{"n_layer": 14, "d_mlp": 768, "norm_place": "pre", "positions": "learned", "init_std_qkv": 0.0559, "init_std_up": 0.0559, "warmup_steps": 246, "decay_shape": "pow", "doc_mask": false}
Each number is 128 + 32 x the weight over its row's rms, rounded and kept within 0 to 255. Layers, rows and columns count from 0. The size above them is the row's rms in percent of the matrix's.

# layer 6 MLP down (transposed), 768x192, rms 0.0962, rows 195-211, columns 0-95
size [100  95 101  87 101  81  92  93  86  95 116 104  89  92  87  94 154]
[[100 163 121 119 120 156 181 139 106  99 111 140 146 131 165  67 144 126 119 126 165 123  98 147  81 137 123 115 173 117 105 125  70 128  80 193  99  49 124 113 132 239 149  79 109 130 160 114 136 150 138 108 135 151 134 109 120  91 148 119 141 102 109 112 135 173 100 145  93 182 123  73  85  78 168 113 140 145 192 122  88 118 135 136 138 110 158  61  87 141  98  97  92 161 136 129]
 [177  94 139 137 116  82 128 133 175 150 154  95 136 158 126 152 131 126 152 149 147 100 124 155 164 104 127 117 194  54 101 132 135 118 127 158  73  81 184  97 162 190  86 145 139 153  99 104 139 158 126  91 134 164 134 118  58  84 153  54 155 104 152 119 139  97 162  80  80 127  71 183 137 177 103  99 111 153 167  75  92 139 116 143 172 118 102 131 131 129 185  71 149 222 136 129]
 [133 152 146  87 121 115 105 117 159 142 108  96  73 129 156 141 142 129 123 179 143 137 125 131 117 113 127 126  76 146 154 134 114 185 139 135  94 104 191  94 118 132  85 133 141 131 108 139 175 141 139 178 112 178 138  75 113 151 109 129 125 105 199  97 160 134 194  74 135  83  68 158  98 109 108  64 192  81 132  97 132 159 120 104  95 133 109  75 141  97 145 112 191 127 133 200]
 [131 119 139  31  64 148 160  97 194 156 148 131 141 154 161 119 107  88 108 133  88  98 136 148 160 118 210 104 168 145 166 124  86  89  82 169 106 151 105 156 158 169 115 127 149 159 114 126  97 113  72 122  87 110 163 155  99 141 150 134 132  98 156 125 159 154 142  98  93 112 117 108  89 121  84 164 159  82  96 179 115 146 132 145 121 121 240 144 156 133 144 113  89  94 124 140]
 [ 86  63 134  63 175 138 122 161 105 179 163  71  99 120 139 163 113 115 117 109 113 146 174 124 122 166 125 141 126  83 131 104  94 161 118  98 199 107  86 167 111  99 101  98 127 121 169 143 105 153  75 138 154 146 139 122 152 121 153 114 117  91 156 136 134 140 153 154 108 135 137 164 123  95 166 122 112 163 127 135  65 166  89 136  85  94 149 123  64 193 110 136 135 176 175 127]
 [114 111 100 116 135 166 121 136 122 156 122 128 150 116 103 186 157 146 111 125  90 152 148  97 136 123 154 146 159  97 141 108 124 148  97 123  92  91 133  99 114 110  75 151 140 109  99 140 147 145 151 121 102 111 134 152 127  91   0 159  51 167 120  99 150 137 143 131 160 163 136 140 124 139 111 104 182 151 184 111 142 148 151 132 131 138 153 176 137 106 144 147  84 114 146  96]
 [133 105 129 143  93 168 188 162 117 184 167 147  77 144 115  92 138  89 130 136  72  86 115 138 172 170  84 159  93  76 167 116 121 164 110 180 104 125  77 163 149 145 186 137 139 163  84  93 134 105 168 103 163  83 101 132 120  91 140 132 149 130 124  83 142 152 144 144 144  90 128 160 118 161  97 175 112 119 141 109  85 141 121 134 154 154 127 174 116 135  99 115 132 120 139 111]
 [ 86 132 114 213 168  95  48 136  95 158  87 141  84 111 172  53  95 178 126  91 138 115 139 180 159 139 125 136  89  62 122 106 110 102 120 138 108 134  93 124 106 147 119 148 150 133 176 152  97 138 131 155 127  94  80 137 108 126 115 204 154 164 104 138 115 118 110 121 101 183 108 120 153 113 120  90 164 201  92 146 100 151 158  38 158 143 132 101 114  93 124 188  74 159 113 100]
 [140 153 140 114 116  96 144 137 146 119 121 115 142 154 135  69 150  74 138 103  89 151 135 122 103  98  92 141 123 158 139 146 127 110 183 177 136 142 128 112 137 140 115 111 100 163  56 148 179  95 131 219 119 137  68 126  63  80 150 111 100 123 135 177 115 138 134 104  91 124 161  96 154 120 122 161 132  91 168 177 131 143 102 100  87 121 115 204 142 124  86 146 126 129 150 152]
 [137 124  90  72 144 182 131 179 205 136 134 108 172 214 196  74  90 123 125 152 151 131 138 172 169 115 111 124 108 156 134 110 171 130 190 146 159 119  50 121  93 120 155 111 151 142  82 103  91  94 125  79 151  93 108 121 129 166 129  74 137 151 142 174 155  68 164 114  85 121  76 114 147 164 159  99 142 158 104 148  81 154 134 159 107 115  92 139 113  88  92 179 192 114 107 136]
 [100  87 127 132 150  90 140 107 115 172 142 181 179 114 123 202 115 134  75 181  57 119 103 151 129 127 121 110  70 167 162 112 102 102 136 175  95  81  91 110  94 126 156  95 146 149 108  93 173 164 117 152 115 110 176 152 149  50 153 134 154 212 156 107 113 116 141 141 128 176  70  66  82 157 171  81 127 141 168  92  81 124 170  79  71 142 144 143 128 136 175 145 146  94 192 147]
 [110  99 163  92 145 100 163 187 159 104  61 110 172  97 141 110 125  79 121 162 143  63 156 136 173 127 117 157  86 147 114 151 155 166 139 107 130 117 158 120  87 149 111 179 138 166 127  84 104 188 118 206 173 101 128 164 106 127 103 113  88  83 128 107 118 125  88 164  56 170 154 110  99 114 116 141 159 169 108 113 146 138  88 100 110 139 139 181 136 147  88 144 172 108 128 111]
 [ 69 143 137 109 131  89 197 134 123 156 102 104 148 123  60 240 120 120  90 122  82 141 151 142 159 107 120 163  78 168 163 163 135 153 132 127 176 122 123 135 102 124 137 133 117 134 147 132 108 207 132 128 103 111 128 116 108 169 123 108 179  71 142  88 108 119 168 148 102 104 131 152 128  96  89 117 143 102  79 117 137 132  91  88 148 162 143 159 125 148 138 138 127 121  94 159]
 [107 179 184 184  89  91 113  86 150 113 117 143 129 144 135 137 124 110 128  87 121 137 152 136  92 137 106  90  92 182 154 135 116 125 137 154 151 132 152 114 107 161  74 133  76 102  83 102  58 157 178 148 101 106 153 196 186 131 103  80 140 156 110 119 100  78  85 118 118 147 159 139  81 164 110 154 132 151 151 109 132 137  99 154 128 218 132 103 147 112 119 186 121 195  99 183]
 [119 136 130  90 128 133 183 125  59 125 105 111 127 166  76  86 126 107 150 117 132  71 107  84  91 112 152 106  97 120 128  70 156 131  99 127  83 154  98 122 156 140 101 131 166 142 122 209 132 115 115 100 144 140  79  97 134 101 180 149 112 151 103 127  91 124 128 133 177 115 106 137 129  86 149 110 131 126 157 108 142 168 154 135 112 124  63 140 165 110 117 116 135 117 125 114]
 [ 76 112 180 118 180  92 119  73  95  83  92  97  89 102 163 111 138 137  91 200 111  76 139 142 119 181 114 163 123 102 100 201 125 166  89 155 139 145 112 133 132  88  66 203  85  92 151 120  95 177 135 157 158 104  63 116 162 193 109 118 163  68 140 109 155  93 117 122 155  92 115 134  88 148 138 185 106 151 124 114 128 107 120 103 140 159 153 113 124 147 145  92 150 105 126 132]
 [127 132 208  87 118 214 182 143 139 128 138  72 130 138 182 111  90 107 138 197 108 139 140 133  84 121  74 140 184 136  94  71  92 181  97  89 144 121 109 102  96 169 122 129 133 111 101 120 145 122 157  68 127 148 145 128 156 156 144  50 110 111 157 198 181 151 143  97 159 123  94 118  96 164  94 150 110 158 123 157 155 143 199 139 162 150 127 115 100 122 198 140 128 125 121 185]]
# layer 6 MLP up, 768x192, rms 0.102, rows 196-211, columns 0-95
size [ 97  98 102 106  81  98  96  96 103 104 109  87  88  95  94 122]
[[146 141 174 110 162 135 159  84 129 105  95 147 132 135 181 134 134 107 124 125 194 144 162 117 156 101  99 111 112  85 113 111  87 126  99  88 131 106  92 128 142 189 171 185 117 146 185 148 124 140 184 203 148 156 143  56 128 102 121 147 137 164 116 202 142 120  91 129 154  82 116 130 168 118 150 107 124 174 112 114 161  71 147 123 136 138 151  98 169 166  82 120 143 113 148 176]
 [113 152 142 138  75 147  90 171 104 132  85 135 137  80 113 125 131  93 139 106 179 169 163  95 155  97 101 162 134 165 105 104  90 118 116 117 167  91 110 176 121 105 124 136 140 177 149 120  69 104 165 129 117 142 101 132 130 103 107 131 114 134 141 135 115 133 137  67  65 156 199 129 103 169 165 154 151 177  48 131 164 117 175 117 178 142  96 155  90 113 143 118 165 160 163  91]
 [148 152  60 145 102  50  30 179 130 144  94 190 164 138 166 183  69 102 113 113 155 111 153 151 188 114  55 136 212 142 159 111 116 133  92 150 151 143 119 164  94 150 150 114 148  93  79 185  84 181 142 115 102 118 155 138 138 147 175 136  90 195 219 129 150 119 145 131 141 116 113 148 120 151 133 115 157 109 115 132  98 104 135 108 110 121 177  64 143 117 117 108 143 126 121 125]
 [ 74  87 191  71 163 141 124 115  38  89 161 147 158 122 127 140 140 126 139 107 107 161 152 183 157 178  73 120 188  95  96 176  65 109  94 104 185 170  91  70  93 131 146 120 139  73 133 129 178 130 132 154  58 141 150 102 150 155 145 145 131 124 119 138 129 169 189 183 102 133  82 113 167 141 149 145 107  84 141 136  81 102 124 106 122 139  80 111 171 110 119 159  80 123 142 137]
 [147 134 123 155 129 114 125 133 176  83 124 134 139 110 180 158  79  58 147 164 170 162 131 165 170 190 105 147 136 105 149 179 140 111 138 150 152 121 175 117 156 126 106 150 121 122 165 119  76 164  91 121 121 149  90  67 112 185 133 104 145 115 166 129 127 108 111 103 128 119  70 157  82 123 147  91 104  81  96 129 113 116 116 118 146 127  98 126  68 146 114  99 181 151 127 148]
 [113  67 179 154 130 104  86 129 160 120 108  72 178  73 117 129 114 128 127 135 115 138 174 158 130 147 122 148 137 134 105 116  89  78 140 139 182 134 169 108 128 122  71 174 117  98 184 109  94 169 147 110 134 126 180 136 167 108 161 146 160 106 126 135 150 113  96 141 125 163  52 161 141 154 124  82 122 179 133  99  70 123 196  58 149 143 160 134 178 125 130 181 110 102 121  90]
 [135 119 121 114  97 185 123 147 109 117 143 132 192 133 110 143 124 114 135  71 122 225 120 114 154 129 144  96 168 163 109 153 145 155 160 114 175 105 195 117 116 113  94 137 104 125 115 117 129 109 149 134 105 145 169 136 109 168 120  87 146 168 143 167 125 125 107 161 118 113 128 110 139 132 143 108  82  24 162 146 159 116  70 171 110 109  98 104 150 145 111 108 179 149 128 147]
 [135 128 103  98 158 126  85 124  92 131  65 103 108 126 145 147  90  92 153 156 143 164 195 107 137 146 126 137 147  86 124 217 124 177 133 104 128 114  53  88 123 121 148 147 132 128 180  81 143 231 115 120  82 103 108 113 132  89 143 156 135 149 128 123 121 138  99 109 112 129  83 125  83 157 157 128 121  48 132 157 153 122 214 129 133 116 149 166 153 172 113 105 108 184  83 145]
 [ 91 100 129 108 160 124 136 176  65 125  88 130 165 102 122 111 112 145 112  84 142 136 227 120 119 178 172  88 143 125 122 172  60 139  84 169  89  74  77 131 195 144 128  80 166 110 112 124 122  98 135 184 115 124  98  76 106 132 134 136 135 144 119 131 113 171 146 153 157 101 144 107 139 174 144 105 154  98 142 134  99 105 139  92 188 136 151 178 122  58 153 165  95 111  93 116]
 [156 164 103 176  62 135 114 131 122 122 122 126 106 127  98 141 115 105 138 143 165  77 171  98 132 127 160 128 156 114 157 157 129 150 151  82 185 145 162 138  94 128 130 113 136 129 138 104  30 160 125 169  98 177 126 126 111 157 157 172 126  87 137 135 173 150  98  77 131 130 140 148 155 126 155  77 106 127  81 115 119  65 162 156 109  60 155 113 138 193  88 132 165 117 137  93]
 [130  80 159 174  82 148 128 116 119  91 146 157 167  66 111 127  67 141  81 142 130 146 121 110 142 128 108 193 157 112 157 134 108 179 118  90 142 174 147  78 137 112  96 147  98  91 130 100  62 155 160 170 130  69 133 131 127 118 144 185 170 142 156 137 167 118  76 140 160 167 131 148 180 104 165 113 132 158  46  92  97  94 172 123 158 113 159 156 208 153  81 175 169 112 156  81]
 [164  72 161 124 112 114  96 182 147 152 177 150 148 175 109 145  93 116 161 130 149 110 150  62 176 117 182 135 117 165 131 107 121 132 124 148 147 108 149 155  53  73 134 158 160 139  98  68 158 123 109 143  93 119  62 180 160 150 121 122 111 161 134 104 170 137 100  88 185 150  78 155 177 161 126  74 138 171  79  91 109 107 129  84 179 186 132 118 161  93 141 150 152  83 153  90]
 [134 108  48  86 147 164 118  99  93 161  74  72 112  93 175 154 123  86 141 156 110 154 132 252 135 149  86 197 156 121 145 174 141 116 161 131  93  95  85 104  91 102 162 141 173 142 106 142 140 137 143 137 141 145  95  86 113 156 142 181 145  98 113  81 155 170 136 183 106 137  86 120 143 126 134  39  98  97 106 132  75 140 115 121 145 137 162 123 136 154  97 178 132 126 110 119]
 [128 147 157 157 146 139  77  81  92 116 163 156 143 141 129 180 143 116 139 106 133 100 119 152 188 109 142 163 139 188 159 119  78 103 166 120 161  89 119 132 129 102 155 171  84 126 141 126 100 157  97 161 102 204  93 105 150 131 136 127 186 171 125 155 115 163 132  87 108 189  93 149 129 114 132  91 215 126 134  68 128 137 122 124 109 137 116 190 155 130 146  81 147 162 109 115]
 [ 78 191  78 181 180 117 106 177 106 154 110 159 143 126  43 130 139 115 126  62 125 167 147 148 133 125 108 166  87 140 161 146 154 118  80 133 137  87 155 149  91 103 152 125  85  67 106 166 118  96 102 154  91 177 146  91 117 173 181 118 122 169 133 156 125 181 156 126  68 154 154 140  78 150 131 123 151 132 170 160 100 109 168 165 145 158 136 168 108 216 106 143 114  78  48 132]
 [ 83 124 172 134 139 147  76 141 106 146 136 123 193 129 111 126 105 100  98  98 139 125 189 181 136 162  57 108 152 156 111 138 100 179 117 108 117 101 171 128 115 141 181 102 144 122  62 159 120 124 139 198  21 185 131 123 155 119 147 178 117 150 109 163 163 161 109 107 171 139 156 143 122 155 115 106 197 137 158 141 116 123  88  76  94 106 154 197 122  98 135 151 114 119 124 134]]